From a checkpoint of a small transformer trained on Wikipedia: a variant of Adam for these matrices.
Each number is 128 + 32 x the weight over its row's rms, rounded and kept within 0 to 255. Layers, rows and columns count from 0. The size above them is the row's rms in percent of the matrix's.

# layer 8 MLP down (transposed), 384x96, rms 0.105, rows 74-142, columns 0-47
size [106  88  91 107  90 115  88 101 102  84  99 102 114 108  94 106  97 100  94 103  96  93  96 103  89 101 104 104 101  91 108  85  93 112 102 111 137  94 108  97 105  93  89 115 110  90 104  92 110  96  92 107  91 100 112 103 103  84  93 104  94  99 104  95  89 100 124 104 105]
[[ 88 138  92 152 168 196 145 143 127  48 140  48 132 160 119 127  73 120  92 132 120 148 165 159 117 168  66 118 117  93 103 120 145 111 141 127 164 145 166 215 190 119  97 111  94 145 157 108]
 [153 112 182 134 138 128 167 130  76 122 139 118  99 142 175 104 103 120 146  65  83  97 111 119  83 126 154 144 120 136 101  27  66 150 136 111 171 116 101 143  95  98 155 112 173 173 107  97]
 [143 157 157 108 182  61 109  87  64  97 109 121 116 108 163 128 154 162 166 176 115 154 151 161  93  87 124 119 102 139 101 136 104 166 106 102 131 113 153 102 127 111  89  96 106  93 148  71]
 [121 124  75 111 163 139 175  40 103 144  93 131 133 145 138  85  95 131 116 104 138  70 135 106 142 134  86  59 165 105 102 101 137 104 166  74 125 182 140 101 111 180 125 124 121  78 166 110]
 [102 198 167 176 166 210  81 117  98 100 163 143 127 211 107 111 115 110 114 104  99 155  75 119 107 118  80 118  98 155 122 103 136  95 142  84 113 125 123 104 127 153  82 128 139 129 121 131]
 [101 122 140 112  88  56 115 126 120 132  83 103 170 158 129 174 106  78 148 151 144 161  91  90 117 199 191 169  62 142 159  90 146 108 128  84 160 152  84 152 157 216  84  85  89  83 153 135]
 [118 155 128 174 132 143 125 118 132  91 168 127 104 162 128  46 146 117 130 122 167  89 102  84  95 146 165 123 224 146  77  95 123 129 143 130 104 129 169 136 142 129  91 116 175 114 166 136]
 [117  92 144  87 111 153  60 117  86 130 123 130 183 120 151 106 145 136 141 183  60 176 197 100 201 178 129 158 136 120 140 124 173 118  79 138 118 106 139 123 151 138 135 100 120  92  95  92]
 [155 137 135 111 142  93 165 207 131 151 117 161 137 123 146 172  94 132 112  75 149 114  91 123 175 128  85 111 177 113 123 164 153 130 203  97  78 120 112 142 152 126 128 139 123  85 156 187]
 [116 134 168 139 151  71  54 103  99 144 133  98 131 120 155 102 131 169 132  98 187  89  94  98 132 169 126 124  99 147 133 121  76 104 129 129 146 139 107  92 166 174 147  81 127 150 165 107]
 [166 132  96 105  94 131  81 114 116 114 168  76  68 130 135  86 107 132 104 112 162 139  94 185 180 172  82 160 121  94 105  98 169 113 163 122 161  92  97 132 106 131 130  77 145  80  73 120]
 [120 133  71 111 103 110  96 131  94 123 117  61 161 178 148 115 147 112  84 134 134 122 109 104  90 138 150 137 141  86  54 110 174 128 128 120  83 169  80 131 116 163 127 148  54 162 116 148]
 [110 108  95 106 136 106 140  84 138 148 110 150 118 123 170 182 110 189 130  88 100 132 118  98 156 102 128 144  57 151  39 132  94 126  70 176 181  66  85 136 103 140 171 201 161 171 144  94]
 [137  97 119 122 178 143  45 181  86 136 170 110 163 124 151 104 108 163  97 145 143 158 115 162 108 109 140 119 108 160 100 124 147  97 132  98 110 109 116 153  95 148 113 108 130 104 129 124]
 [173 139 141 159 109 175 117 129 101  93 143 176 120  94 107 139 100  78 106 129  95 153  84  51  95 200 107 115 118 185 118  42 131 146  93 163 218 138 147  88 121 146 148 114 139 151 103 128]
 [ 99  81 163 118 222 109 124 171 110 110  88  55 121 162  65 128 128 176 118 125 158 122 149 111  79 170 222  87 146 155 186 118 141 164 117 144  67 170 141 149  78 100 145 111  95 139  77 134]
 [135 164 143 139 163 135 111 124  18 130 163 169 120 107  80 132 125 133 131 134 139 106 135 110 168 120 114 122 133  78 102 123 148 168  75 114 112 107 180 115 190  81 124 133 123  83 102  82]
 [ 81 131 121 158  69 123 158  99 114  95 106 135 179  99 156 150 148 159  90 107 125 129  97 158 151  47 118 116 100 124 128 131 140  18 157 126 155 109 126 115 117  96  96 121 142 130 110 140]
 [134 141  73 171  82 125 138  93 121 126 152 138 159 102 160 156 113  85 138  85  83  93  84 165 157 121  91 114  99  81 152 146 139 111 156  94 212  86 106 164 115 113 159  65 208 119 129 159]
 [127 162 133  98 144 149 109 115 107 131  90 166  99  58 159 124  86 135 145 111 132 129  64 107 148 154 170 142 156 147 121  77 168 136 115  90 177 129 152 139 147 109  80 142 152 192 130 159]
 [107 172  67 119 126 168 114 134  63 122 114 135 128 157 149  86 119 116 121 104 158 140 107 106 181  91  83  98 101 152 148 162 195 105 161 172 244 161 140 134 106  87  85 121 168 150 109 116]
 [ 69 129 135 103 164  92 183  72 107 112 153  95  98 157  85 145 118  99  99 127  96  91 113 145 161  99 122 126 160  92 152 132 120 103 178 158 174 102 102 175 191 139 106 158  88 111 192 171]
 [ 75 176 110 118 106 159  97 126 129 139 157 127 121  83  53 183 124 196 177 156 163 142 107  96 105 124 153 116 157 139 126 100 112 139  89 151 122  72 166 158 140 129 169 126 125 127  83  92]
 [125 143 190 144 195 147 106  61 162 151 156  99  84 146 140 191 166 122 120  84 136 142 115  51 151 112 130  94  60 125 124 119 134  68 115 148 100 134  83 170 156 102 110 104 138 135 110 159]
 [ 97 114 165 138 122  93 104 101 113 172  91 172  89 144 141 179 144 152  54 112 127 148 131 130  84 153  92 142 100 112 136 118 128 130 140  81  59 181 111 136 128 176 129 152 173 102 113  57]
 [190 154 176 163 131  70 150 111 146 119 100 152 131 161  81 129 121 145 113 133 172 123  61  88 114 166  63 128  81  38 147 160 185 105 119 147 135 154 164 159 148 135  62 101 152 146 171 143]
 [115 139 149  79  91 151  73 127 123  99 126 163 129  99  80 118 114   6 168  98 163 129 149  85  99 142  88 132 137  53 113 126  98 185 115 122 145  58 123 137 133 160 116 152  92 110  87 108]
 [ 83 122 124 124 190 165 149 119  78  72 172 130  79 165 110 132 117 132 102  98 149 103 166 184  42 113 108 108 197  82 123 129 126 116  92 107 111  83 111 153 108 139 116 148 120 153  93  81]
 [ 72  92 134 138 159 112 108 137  99  78 123 103 121 138 152  64 163 101 171 119 150 109 159 112 122  85 108 153 132 113 101 105 110  87 131 124 162 156 121  91 112 148  34 122 135 126  72 122]
 [ 84 105 147  94 148 148  87 177 166 131 150  81 115 104 153  84 161 152  73 124 158 134 124  94 100 107  86 154 167  57  63 174 155  88 103 116 225 134 143 113 147  87 166 142 182 145 158 153]
 [146 128 138 139 131 139  74  75 154 114 123 133 185  58 150 102 138 153 173 117 120  80 134 152 156 119  97  97 109 184 146 148 225  92  98 115 177 185  40 139 141 122 150 146 122 129 134 170]
 [148  74  55 140 106 110  79 125 166 104 154 119 117  74 111  79 148 131  78 135 143 166 201 153 109 168 190 130 169 147 142  91  91  81 151 105 144 139 141 118 118  69  89  98 139  98 116 139]
 [ 81 105  69 137 126 103 169 161 117 173 128 181  44  58 181 159 138 150 128 121 125  91 127 164 103 109 146 112 154 130 125 155 174 117 104 110  67  91 131  75 147 163 134 122 150 110 108 150]
 [104  80 166 194 148 109 152 165 162 160  65 137 124 131 165 131 117 143 123 119 158  90 127 136 108 173 151 106 158  85  84  98 155 194  94  94  89  78 136 161  67 100  98 123 150 137 152 157]
 [106 103  92 103 140 119 121 179  59 142 126  94 116  74 160 129 154 107  83  90 135 140  76  76 142 145 121 146 137  50 155 147  92  97 173 153 183 113 145 138 123 113 120  90 105 145  96 121]
 [ 91  72 132 109 149  66  88 111 172 121 124 132 198 145  95 127 119 119 147 119 138 126 175 121 133 163 166 158 141  88 122 141 132 137 184 120  78 123 112 141 166 154 121 100  86  82 150 133]
 [ 89 120 164  85 146 113 131  88 119 117 131 100  82 176 150 143  90 175  74 131 163 139 166  61 148 151  92 133  97 133  76 118 108 117 148 189 122 110  86 115 125 131  94  93 133  86  82 136]
 [126  98 111 168 129 124 109 175 133 161 125  94 139 146 171 122 158  81 165 123 148 187  92  82 118 131 111 125 130 137  94 146 128 116 114 126 153 136 133 167 138 120 152  88 101 147 122 197]
 [117 127 154 156 171 142 153 110 119 183 134 151 139 106  81  71 150 107 110 159 123 175 156  88 106  99 103 116  92 130 124 119 146  98 165 155  78 141  84 131 153 157  49 106  94 137 174 176]
 [130 141 153 148 110 164  89 137  69 133 114  96 121 128 100 138 106  57  52 120 141 176 111  85 152 155  60  75 145  99  93  74 134 138  72 129  86 151 132 108 138 142  98 124 129 145 115 154]
 [126 180 121 100 104 157  86 148 151 116 152 167  80 105 130  62 112  94 137 149 204 161 159  99  71 120  79 101 177 140 115  94 183 112 148  76 181 120  90 142 149 148 102 182 127 149  74 162]
 [ 89 170  80 122 109  80 165 148 127 150 189 125 138 108 177 156 123 142 166 107  99 151  63 159 131 157 153  99 100 110 159 165 168 147 128 151 248 179  91  76 144  95 104  99 128 161 129 127]
 [130 124  87 164 109 148 108 105  81 101 101 144 143  70  99 124 167 136 154 153 158 178 134 118  81 119 119 115 121 180  98 113  65 110 135 109 121 107 102  82 116 181 116 147 118 133 129  82]
 [ 89 111 143 165 212 154 137 119 155 117 134 136 160  69 139 168 121 132 165  78 163  76 153 210 192 140 121  75 153 126 115 124 132 141 160 141 197 130 130 130 109 128 103  88 114 172 131 115]
 [152  67 144 133  97 107 159 137  92 134 135 139 178 162 140 160 112 130 137  99 115 174 122 143 103 117 100 140 125  93 149  98 177  64 126 167 185 139 109 142  91 182  33 132 140 129 153 155]
 [ 98  88  96 134 110 153 160 150 113  76  99  96 122 101 174 131 102 123 130  59 155 130 115  83 110 123 151 115 181 105 134  86 133 192 181 143 164  96 119 107 119 104  54  95 123 146 148 136]
 [128 129 119 125 113  92  89  72 116 107 151 168 105 117  97 175 114 139  98 107  68  94  91 128  99 130 136 115  93 110 183  73 128 176 103 151 168  23 123 155 132 136  94 119 119 172 131  81]
 [124 100 137 136 131 161  89 120 103 130 170 122 110  94 140 140  95 137 116 129 154 196  83 156 106 107  48 155 131 162 146 124 176 135 145 121 190  80  90 133 146 177 137 164 161 154 113  84]
 [135 120 129 149  86 159 141 131 111  88 197 162 124 147  88 162 138 113 138 105 114 163 169 167  97 143 124 164 150  84 172  96 146 111 113 176 167 102 100  95  85 170 113  67 164 120  84 112]
 [149 110  92 110 115 129 128 161 133  68 112  79 154 145 153 139  94 129 123  86  21 106  97 119 133 151 140 107 118 118 135 111 185 165 101 130 192 145 124 125 127 104 134 203 107 177 163 164]
 [129 130 143  98 161  77  61 169 124 129 108 111  98 196 136 172 131 149 111 122 206 109 129 126  65 159 116 156 145 120  94 142 103 163 189 148 165 125  97 102 142  79 145 139 183 125 126 115]
 [ 98  64 119 124 138 129 131 152 112 161 150 138  81 138 120  98 151 139 129 123 143 122 122 113 123 120  73 161 109 169 109 156 123 139 221 176 140 146 157 175  72  90 114 138 161  92 140 114]
 [112 101  90 111 162 190 109 137 151 198 147 174  77 148  97 104 136 172 141 140 126 125 126 173 141  89 155 133 156 196 169 132 194  98 127 149 134  82 124 141 132 131 116 122 115 203 103  87]
 [ 71 194 132 116 132 159 167 124  98 121 129 106 158 123 101 165 101 129  98 148 126 136 216 190 146 173 156  74 124 213  88 103 106 140 100 142 114  46 161 115  75 137  70  84  89 140 133 165]
 [165 173 151 107  86 110 113 101 128 137 124  52 110 131  87 173 153 111 180 174 136 131 106  88 170 170 120  81 148 129  89 111  77 115 101  96 171 127 143 107 138 159  99  82 159 114  85 127]
 [158 138  67 115 143 118 147 179 212 141  64 173 151 148 158 144 129 125 137 100  80  97  95 141 165 197 106 139 118 139  89 198 130  74 140 183 153 118 163 157 100 117 136 157  74 203 120 106]
 [176 154 128 112  60 107 138 144  93 140 123 108 102 149 115 129 174 125 152 137 172 141 104 161 111 170 131 126 115 120 101 145 118  87  92  81 166 134 111 129 213 126 126 192 112  74 132 140]
 [104 104 141 104 137 158 158 147  89 187 120 122  81 120 117 149 109 172 118 155  79 107  95 137 122 171 155 104 135  94 103 173 178 118 151 113 104 132  94 123 116 122  98 198 138 123 159 155]
 [114 117 123 102 153 133 174 132 129 164 117 101 107 128 129 168 104 163 124 166 122 174 161  79 132 116 132 138 104 171 100 102 156 159 173 131 213 162 102 117  96  68 176 115 128 136 160 125]
 [120  56 187 147 105  97 132  93  67 138 120 109 181 190 131  99 137 195 162 131 136 168 173  98 146 126  86 138 137  89  62  77 170 186 133  78 138 116 170 163 153 136 121 152 124  96 140 110]
 [ 90 167 136 192  88 113 102 125  80 156 101  74 111 171 168 162 149 158 126 114 142 103 144 147  73 142  73 143 146 106 182 113 164  82 108  78 199 194 185 190 122 161  84 135 136 130 174 152]
 [160  97 124  77 118 133 118  99  88 145 122 153 110 156  91 122 164 128  61 130 116 103  82 136 149 157 131 187 112 118 127  62 147 116  82 180 126 153 122 147 146 108 137 135 122 112 100 178]
 [125 122 113 121 105 125  83 192 151  87 135  65  77 186 110 101 154 128  89  91 101  84 151 125 159 120 167 130 146 114 132 105  90 122 102 110 110  97 124 114 141 132 139 160  77 198 176 133]
 [156 133 116 163 137  88 131  78 171 122 136 133 103 183 107 117 177 132 159 112 114 128 148 129 156 143 145 181 162  98 160 123 125 204  97 104 140 140 149  44 152 164 162 163 123 129  44 110]
 [121 138 123 145 182 176 167 124 125 187 151 144 134 152 109 133  90 136 122  91 148 150 137 140 150 116 110  91  92 137 166 125 187 171 197 107 103 166  90  77 160 123 131 143 110  77 115 161]
 [154 183 134  67 169 197  92 126 142 185 113 138 106 181 132 104  96  84 121  75 144 121  98 133 136 127 119 121 158 115 100 145 106 112 173 117 144 114 103  80 166 157 138 136  84 120 147 123]
 [106 142 158 146 106 176 115 196 130 121 121 108 140 166 101 126 103 109 156  82  71 114 127 106 124 152 158  86  75 151 193 120 107 143 128 111 192  95  92 153  95  52 135 171 114 132 132 121]
 [179 130 128 130 133 134 182 127 107 123 129 146 129 115 132 204 144  79 136  73 156 106 141  92 191 109 113 152 117 170 103 135 201 170 160 144 189  77  93 110 146 144 125 113 164 133 123 145]
 [105  84 115 157 169 141 111 123 104 190  86  83 169 127 158 149 188  51 128 126  85 147 146 117 111 150 109 138 123 112 123 165 146 104 158 150  68 132 119 112 168 117 117 122  99  68  93  78]]
# layer 8 MLP up, 384x96, rms 0.115, rows 75-143, columns 0-47
size [ 97  93 100  90 112  96 104 105  88 100 104 110 108  95 107 102  99  96 100  96  91  89  99  91 104 105 107 107  93 109  93  94 109  97 108 120 101 106  99  97 101  91 110 110  90 103  92 102  97 100 104  92 104 106  98 105  91  92 102  95 102 107 107  94 101 110 103 106  97]
[[140 105 130  93 150 165 124 140 151  97 115 144 153  72  70 155 139 183 189 128 132 196 116 132 138 168 142 122 152 180  93 183  80 108 122 117 148 108 137 141 153  97 121 105 105 112 117 114]
 [132  97 135  63 147 168 162 114 143 118 125 111 134 130 117  97  98 127 133  99 137 117 166 213 119 140 133 129 150 138  97  87 156  77  52 175 139 179 133 130  78  85 136 138 124 166 100  66]
 [115  75 113 100 144  75  74 151 106 122 146 120 120  93  80 109  95 121 188 129 138 147 117 163  91 160  74 158 139 161 106 119 105 132  75 145 138 117 128 180  86  89 221 126  83 170 126 115]
 [ 97 156 139 147 119 103 118 132 131 125  67 176 166 150 126 119 135  73 132 126  62 131 163 124 164 173 226 126 130 119 152 208  77 175  79 135 103 147 136 201 127  95 138 127 143 176 124 138]
 [150 169  98  87 134 122 106 134 102 146 114 128 121 138 163 140 123 117 157 215  83 126  96 137 161 152 136 119 137 137 103 130 183 146 131 116 178 171 168 131 156 132 151 136 169 186 187 130]
 [ 93 147 115  91 150 130 156 145  50 136 138 136 129 127 178 157 110 100 104 152 117 105 157 178 116 164 129 139 135 183  67 126 132 149  83 139 151 154 180 120  84 108 128 167 107 147  75 167]
 [104  80 122  95 177  85 188 124 118 178 101 125 146 133 141 167  56 162 146  89 126 114 131 138 130 122 128 135 109 108  88 104 198 160 138  33 158 130 139 154 162 123 129 107 172 141 125  80]
 [ 96 120 139 142 157 119 170 160  80  91 110 135 150 142 156 136 144 113 155 201 153 142 174 102 124 191 141 159  56 118  65 121  90 123 116 138 136 149 135 150 153  92 156 138 185 151 114 136]
 [121 152 108  83 119 133 168 160 163 140 135 130  56 106  79 164 103 112 138 165  87 127 160 100 107  54 184 136 143 123 141  70 145 143 122  99 126 187 141 159 125  67 187 145 113 147 157 140]
 [105  96 135 103 134 170 130 116 126 106  47  69 175 125 126 118 133  77 128 116 185 162  85 151 102 120 125 112  89 141 157 106 115 118  99 105 195  88 117 100  73  80 137 171  77 124 166  67]
 [155 153 181  85 135  91 130 174 138 124 130  90 109 143 146 115 130 178 104 168 141 103 159 165 111 136 131 154 159 130 118 190  82 120 112 123 139 144 179 170 104  77 134 111 174 127 189 117]
 [133 209 163 129 115  82 179 127 167 134 162  84 118 136 148 119 121 164 146  95 133 142 170 116 110 108 131 118 118 145  76  96  93 158  78 131 172 116 140 154 111  82 184 141 198 207  77 117]
 [140  81 154 146 171 101 126 118  88 146 153 165 109  93 165  99 149 126 141 198 113 156 113 167 104 119 148 150 135 150 131 138 126 150 150 119 176 177 161 114  81 119 160 167 103 143  66 158]
 [108 165 165 115 130 136  95 139 135 149 117 150 136 150 121 134  86 108 160 151 121  93 127 129  78 157 138 160 135  83  81 178 142 111 121 154 141 104 181  76  43 129 117 134 142 155  59 120]
 [208 151 160  99  91  70 175 119 164 112  68 129 152 138 125 183 134 114 134 171  89 157 129 130 145 115 191 127 115 125 145 132 133 146 170 116 155 112 137 146 191 107 161 161 186 129 130 153]
 [107 102 144 153 154 100 167 153 139 165 115 138 126 117 114 189  86 107 124  93  94 122 115 163 102 175 198 143 153 146 134 153 136 165 144 173 152 134 155 139  91 131 126  92 125 173 159  95]
 [149 165 146 146 159 165 118 111 133 100 144 130  90 133 106 163 121 131 115 213 147 179  83 132 115  55 107 115 116 165 123 101 182 195 113 152 168 199 166 158 144  81 142  86 219 127 151 103]
 [112 139 168 100 178 105 173  89 102 157 110 146  99  71  90 149 128 127 118 156  99 152 140 144  97 162 163 114 118 154 104 128 152 131  81 120 125 108 149 123 115 115 103 170 126 159 140  78]
 [161 142 152 115 158 129 103 150 101 163 101 140 152 139 145 122 116 119 119 164 128 108  63 134 133 102 106 196 185 127 147 138 152 110 140  60 151 151 206 137 131  55 149  99 175 135 123  66]
 [ 60 165 172 134 137 146 144 118 126 183 106 105 169 123 158 141 130  74 130 116  86  87 145 137  63 135 111 173  84 104  95 152  65 133 149 135 132 167 128 181 113 107 112 117 113 157  76 122]
 [126 163 118 149 160 125 134  91 183 118 102 196 122 107  70 116 141  56 138 107 176 145  94 105 109 109 164  68 138 166 137 173 129 143  70  72 172 127 130 103  96  91 103 152 156 127 103 101]
 [154 160 145 153 121 137 133 131 126 141 123 170 142 188 133 152 132  94 138 206 157  91 126 168 162 135 127 156 115 115 117 175  82 105 139 121 165 135 122 145  53 130 143 130 116 194 116 149]
 [189  74 155 196 147 114 115  63 103  73 105  89 144 150 109  70 116 146 119 157 152 164 156 114  90  99 148 117 120  92  94 140 123 129  88 138 108 124 108 139 108  42 182 153  77 139 145  77]
 [137  97 143 168 134  97 108 149 191  93 122 141 145  86 178 146 118 134 109 184 125 122 130 176 122  54 107 147 148  90 141 106 143  53 148  43 176 174 129 182 126 124 179 143 152 131 146 132]
 [147 141 147  97 167 115 114 148 144 145  45 107 123 101 119 145  54 138 173 101 139 103 163 118 175 115 153 188  61 121 132  79 160  92 149 158 146 114 105  90  92 108  77 129 106 154 151 141]
 [164  87 114 153 156 128 154 184 100 118  31 102 128  61 173 183 114 146 110 140 165 138 107 104  66 118 139 133  70 176 110 153 158 164 129 135 152 122 148 103 101  89 120  73 131 146 126 146]
 [183 103 140  99 113 121  84 106 179 148 122 168 138  99 128 108 156  76 149 158 100 140 129 158 169 133 147 153 171 181 145 131 158 154  64 205 126 141 106 165  97 109 175  80 122 108  93 159]
 [140 140 137 162 206 121 125 127 140 102 123  78 146 115 158 183 115 155 170  95 111 121 134 101  61 114 143  78  76 213  99 176  98  92  85 100 153 113 122 109 149 128 176 155 103 126 108 117]
 [ 92 154 111 108 130  84 128 111 182 105 130 118 173 135  93 111 106 133 133  81 124 121 102 152 137 113 131 141  77 139 135 179 107 127  81  94 145 183  87 115 131 110 176  51 131 125 112 183]
 [143 137 138 119 136 141 124 163 144 187  54 191 169 129 166 172 169 134 153 113 109 158 161 124 147 126 134 119 141 186 129 186 118 129 145  83 141 102 184 153 114 120 150 140 176 229 125 143]
 [119 203 153  83 171  57 168 175 156 189 142 159 146 147 157 200 131 124 174 135 104 102 142 148 161  78 161 129 100 120 148 148  64 121 114 121 134 124 133 148 138 136 145 156 154 135 101 129]
 [189 139 171 197 176 169  82 141 152  98 124 101 154 165  90 114 136 122 155 124 119  90 150 139 190 161 138 161 114 108 146 145 104 112 119 130 116 142 164 179 122 148 155 138  96  88 129 119]
 [173 172 131  79 110 137 156 146 187 187 126 138 131  89 185 119 141  57 188 159 106  62 130 141  96 164 167 156 110  80 112 142 139 169 128 129 111 123 164 146 178 108 132 162 164 159 144 139]
 [175 120 154 129 127 141 160  96  96  96 142 160 168  87 132 139  81 173 129  91  93  95 165 150 149 102 157 117 138 173 137 129 109 113  22 147 124 161  86 110 153  98 150  96 157 140 168 128]
 [108 167 135 100 203  96 145 108 146 113  91 105 142  78 136 113 165  37 175 129  74 163 110 168 140 118 150 133 189 128 123 144 174 151 105 106 137 123 152 104  97 106 160 149 111 114  84 122]
 [152 140 156 113 136 117 156 116 115 157 138 115 169  94 188 206 110 155 150 130 110 114  93 105 130 117 165 146  82 151  80 186  70  83  98 104 171 157 106 154 173 107 202 122 129 122 149 139]
 [188 143 155  58 145  87 120 101 112 128 131 119  79 139  51  62  93 165 162 156 179 141 131 135  93 132 112  99 146 160  82 197 178  94 109  78 124 166 130 121 102  95 145 102  86 156 115 106]
 [149 143 139  88 155 148 165  73  84 125 107 144 110 144 147 140 136 130 166 130 145 142 160 156  93  57 145 148 180 202 124 155  91 111 120 109 139 159  93 140  84  97 165 135 144 206 132 159]
 [222 125 160 188 134  51 127 113 127 205 123 125 150 136 146 138 132 153 130 116 136 122 134 116 150 129 249 101 137 128 130 162 160 141  97 139 130 129  90 145 124 136 126 209 113 160 126 112]
 [165 177  86  84 117 126 191 184 151 135  41 109 168 119 146 149 125  72 130 110 137 151 170 161  64  54 164 135  89 147 111 153 106 103  94 112 129 123 189 168 114  93 178 124 120 165  84 176]
 [148 140 172 136 144  74 117 114 142 173  77 143 122 127 157  92 134  99 118 143 111 125 153 143  79 182 119 118 194 130  26 115 115 127  77 125 124 173 183 172 155  97 136 175 197 129 154  65]
 [196 167 160 135  98 131 141 111 221 157 110 108 103 129 176 103  74  97 115 121  95 130 153 214  97  92 162  97  68 140 151 144 187 141 122 111 130 128 138 106 109  71 128 120 158 134 143 115]
 [154 144 137  96 151 136 154 134 165 130 120 141 102 133 177 109 125 130 170 117  85 161 105 138  71  96 132 119 104 109  76 132 125 119 127 147 171 156 182 143 117  77 119 122 136 174  63 125]
 [166 137 144 135 163 123 144 122 180 121 116 130 203  95 172 172 114  45 173 113 167 157 107 119  82  99 109 111  79 135 118 119 119 194 110 116 171  85 123 138 144 123 120 112 126 139 169  87]
 [106 100 164 102 111 135  95 144 106 124  99 130 152 115  92 116 114 122 109 156 134 157  93 107  95  98 167  96 163 146 135 145 157 142 120  63 166 135 129 101  96 104 154 166 138 167 126 174]
 [155 176 163 146 189 110 155 138 119  72 108 152 102 122  77 161 170  86 140 174  82 158 155 151 151 114 144 103 105  98 114 208  88 137  48 142 121 117 114 173 153 112 117 140  64 182 115 130]
 [147 117 136 113 121 118 136 177  81 151 143 194 135 134  99  70 144  83 108  91 117  78 135 170 133  60 123 206 153 125  70 163 111 173  55  96 144 130 151 136 127 132 184 129 144 172 151  45]
 [203 115 136 133 177 147 172 111 142  68 121 107  98 125 101 104 105 112 133 138 120 128 118 176 122 153 163 156 141  83 122 214 105 139  99 167 151 106  99 113 151 115 149 125 182 165 134 134]
 [112 117 163 112 143  95 168 100 135 159 168 160 152 128 122 122  73 140 135  91 137 110  76 142  95 132  94 107 172 105 116 176 114 126  92 122 110 180 115 190 113 105 145 134  99 189 161 123]
 [138 133 122 114 142 152 208 179  84 165  87 134 112 165 168 102 152 120 157 155 131 136  75 118 110  95 167 124 160 150 142 125 134 170 141 161 144 153 145 136 107 108 167 140  91 143  83 101]
 [159 134 207  95 109  97 133 180 209 138 104 206 166  94 146 178 130 126 140 152  94  95 115 130 132 162 161 138 109  98 102 121 123 116 138  90 119  79 167 173 182  60 143 151 156 131  85  60]
 [111 131 175 113 158 131 146 176 147   9 192  94 161 162 172 105  74  84 121 148  86 122 139 130 161 111 106 180  50  84 143  97 154 123 159  81 145 152 139 168 140 100 168 159 127 112 135 153]
 [111 132 133 100 121 101 142 159 156  78 131 139 193 145 108 140 123  86 185 129 105 175  88 148  62  96 130 134 115 113  97 182  75 151 106  79 145 121 116 114 185 147 208 102 130 125  93  99]
 [ 82  79 156 159 219 100 133 148  87  92  83 200 135 130 176 105 149  87 116 156 177 128 115 127 186 188 105 144  97 146 112 108 193 132  80 131 168  94  69 178 117 119  97 177  80 138 122  79]
 [163 140 185 164 177  77 108 193  94 197 146  90 131  47 141 140  72 150 176 131 165  78 125 150 128 105 194 153 126  95 170 148  91 131  99 146 156 104 121 120  83 137 108  73 107  95 140 145]
 [160 100 232 105 133 128 185 106 146 125 136 108  77 126 134 125  92  45 147 103 126 108 102 170 107 152 131 106 172 116 152 151  87  61 105 130 130 213 125 172 129 124 126  89 174 160  86  87]
 [136 120 117 145 109 131 122 133 196  58 124 163 126 103 119  93 137  96 165 136  89 180 109 172 170  89 118 152 163 106 163 156 101 179 106 153 137 164 145 141 118 104 168 120 142 124  68 133]
 [101 138 195 118 104 106 192  96 121 107 117 126 127 130 179  82 150 138 150 175 114  96 110 134  96 160 117 160 112  81 120 127 125 106 123 117 129 141 119 167  88 112 175 230 127 135  61 105]
 [167 158 149 148 101  89 137 148 176  94 108 126 151 178 132 145 121 127 144 188 151 185 116 123 128 155 147 137 177  56  99 141  80 107 138  83 128 147 149 154 146  77 185 104 104 120 140  68]
 [160  75 151 178 139 126 103 145 202 127 112 102 179 131 114 140 147  73 112 142 122 101 160 119  70  73 157 170 120 158 161 168 113 172  66 148 118 143  95 147 102 137 127 136 216 118 118 135]
 [ 96 159 116 132 153 128 131 206 141 119 120 139 124 100 103 112 100 132 152 149 120 105 100  62 125 109 159 122 127 163  99 126 204 170  93 120 130 117 148 107 138 111 139 139 162 129  64  64]
 [180 146 151  96 177 128 148 174 129 124 149 123 100 100  89 172 144  90 112  93 127  99 125 149  76 120 158 171  62 172 109 174  91 203 109 106 146 158 175 128 117 126 154 126  95 124 116 118]
 [ 96  44 153 125 128 124  92 137 130 121  79 107 124  67 138 167 130 119 147 196 107 112 107 133 206 119 147 198 133 143  61 150  67 116 113 113 134  97 121 151 152  98 108 110 155 126 142 153]
 [124  77 152 124 147 118  80 118 146 134 102  78 168 138 124  58 150  94 142 146  83 187 187 119  71 147 216  90 140  96  67  98  79 191 154 124  93 163 138 136 103  91 155 143 123 148 101 138]
 [130 107 127 109 118 120 111 104 107 147 112 117 106 101 150  81 107 107 148  98 114  75 171 187 155 150 123 132 175 127 136 100 165  96  99 154 149 169 158 219  53  45 129 125 110 145 140 170]
 [126 143 164 163 158 116 166 125  96  98 147 163 112 143 173 129 105 118 157 109  59 169  83 161 138  92 112 188 103 121 119 137 102  91  95  71 169 127 193 140 100 120 122 132  99 148  56 149]
 [126 147 154  54 186 144 124 173 127  77 100 181  95 172 176 148 106 131 128 146 159 137  98 145  76 146 122 121 116 147 150 112 229 139  92 138 148 139 170 146 158  67 174 134 128 153 138 119]
 [200 160 113  83 174 112 141 191 170 143 131 113 129  93 140 153 148 118 179 138 101 179  94 100 128 155 108 151 165 176 118 131 180 108  55 135 172 111 172 140 180 113 171 182 167 121 124  95]
 [ 77 166 151  80 153 141 129 177 150 170 142 180 122 123  65  96 156  77 148 122 173  88 119 135  94 135 155 154 213 166  68 172 108 149 105 169 119 165 128 177 138 116 114 121 104 144 191  73]]